Each number is 500 + 25 x the weight over its row's rms, rounded and kept within 0 to 999. Layers, rows and columns count from 0. Numbers have three digits each. The size before them is the row's rms in percent of the matrix's.

# down: layer 5 MLP down (transposed), 640x160, rms 0.0776, rows 611-639, columns 96-127
# up: layer 5 MLP up, 640x160, rms 0.067, rows 612-639, columns 96-127
down611 109:493519486482473480535533496456523515472551509515450533471501484425519490500501477519491506498478
up612 110:511494542530500491503534512482490501474523492533501540507462524502500471524529445527501530519484
down612 110:494473492498516450498500515494556498449471492506504527491503493504476495511484472519516486498526
up613 110:503494528489533491489520519507462523503482483471476476513477508469504543478548508465549525448522
down613 108:543495440459535551527524515498499511506496469451526473499539495432548546477473472474459495460474
up614 101:557502433526506513465535495548537511458514511536513526521496481489507500554471476513523467496487
down614 099:529483491557493483460510521495439478508502505499502484495526503501514524455525481487503481500512
up615 099:481523503524509520520526476522517487491483508512475497476522506510488537490524523562514497521518
down615 101:471518529490476468512510494521501547480472456493521516489509488512532537500542476505532524462470
up616 102:520467518495535497498534519507484524501488516498523533466506454498500489507509495519505508497475
down616 101:472510498518556514525469491505489500467515539506501523504528503523486476481489484518501511507452
up617 095:456525518514536501499543504490471484489492437482509495477505482500528496492487509537501495526481
down617 094:495481457484493488472488548481517496488570509484480537527472511503469535499512471510472496521512
up618 112:529504534511536526490473513523495509468470498543511499503519493494492555457485485490471505481491
down618 107:472482496482476473489529490511493488455565509520541498467504488475495494498533518497484483480524
up619 104:499482502527465515495514519500520528490519512503478577524455472484499520492441471503494484476506
down619 100:521489436507489484484500488519467461505508521467534489471531502494468523505532519484454523498503
up620 096:523481525551506467534507547503493561487489510532476490534464524505507465484510540422540475542481
down620 097:513529509520490532500484480549495509519531475528514533477541500546471487538488479501508483498512
up621 112:512475525491486519455528506473486484511485540501494497531547526496425497515494507440508492523501
down621 106:537488507499482497457555521517504451497534502509530466504517512489490535475460530496486453500540
up622 088:471488512467491496491510465466517494473526489501475491509489508498520535526538501483461472491496
down622 089:516454491553497489515522528494504509534508461484505495475482465538498474490508531500493506514486
up623 106:473466490479504545479473496519562502504528480506485475497520499491545541508503498505527493556497
down623 108:464534485450529529545514521469500515517505486493526507500495507529470523523509493507488489522512
up624 102:525486460491531461495511533545476499485500481541486500495493560451480470444526457479497463554481
down624 105:495521484504520472505472484504505475508475506507564520482463528467495496508475464502469471497550
up625 105:482501490460487480496527445495504540500517538485455498482489494525509551481487513484511454476510
down625 102:531465479517477463503504501516504491525476502489525479484516523600465506485510498533506483495504
up626 099:522512523479524454538508492501515520511566487545475505518494497514518488514475495514502528555505
down626 100:493471528530483494506461550482509482497467507534494468483522476514487487494427520439507535442481
up627 097:505530523491480464529532520472531508511535504533483568494461528441541532485547439534501528506506
down627 097:492492488478509530478472508516506500502519468490450464492503505463448508497443520485484488525538
up628 093:523487544530468487483530502482530479442466506506444508518487513493493484502493484457540486512536
down628 094:449538461515491515476540458506516514485506484496496544534518497515484527524515491501478490475409
up629 104:512492506518573508445465483476494505494469534533517525557508520505539516471490498486493486483464
down629 103:489511484472475515479480485552515528546501520522530476520529496432492487478512484487489505478483
up630 111:514490500546478485508534525501534509489535530526489530562505495468496532520470511518528509459507
down630 109:478465518487499487487522509498486521507547515534455452468504478498467522509477473482527499460493
up631 095:508530521494497503481501530481510519480512524512467540491516526506488480528493528486455554520515
down631 101:472494499502514486478495488550530508507482514486533457503481490469472573518504510492505469487478
up632 096:520488501493510490451529472516518501485519518505528514493483507503471540512494547469531518502531
down632 101:504531496481486564528526492501472475533535505515491486433495531506500476491504498515502490509530
up633 109:506518509516451467479522468522499462494539492513503521487479491474539545488500529496518467544483
down633 108:484501529457497487523523527493483451454493534521513511487467518480532514495500513492488465525463
up634 096:504539470533565504519522523458502500500519470486474525473497492524511501512547516485492499507488
down634 098:487500481495516509472494513489507531475498541534473475530521500504488507491500483503518515453481
up635 097:478515509512530519484474466499540494468500500546524539537495495495523495485490500527501525502466
down635 102:497478533524503491547492451525473528481525559482512528508519493481495465508493528514469490471487
up636 101:516462552481508531456501500503489532470506463460510521514477487476531513487507480527495478471465
down636 107:478474507489519542583443487498495483522499523485517496529499467508513483458505492516531524500460
up637 094:485469531495544541510485587550526487491494528520482509549488491496507473482471481536466466541505
down637 093:564538479490491497463511487500526525513493525491469492480523495490451523498499490497469502490525
up638 111:482530485501483508467497460494526498480511466493456536489483515512476548518518463473504524493450
down638 115:512517507530470489494496460515499555482508562462531490524505531492479494523554495490549475467499
up639 098:496493483534502512483512484562495501480570512499502494505477486523519492492510534491465466492530
down639 098:486490512516498464465508509498467517535470494459493500526479491557503497497449497447459508512488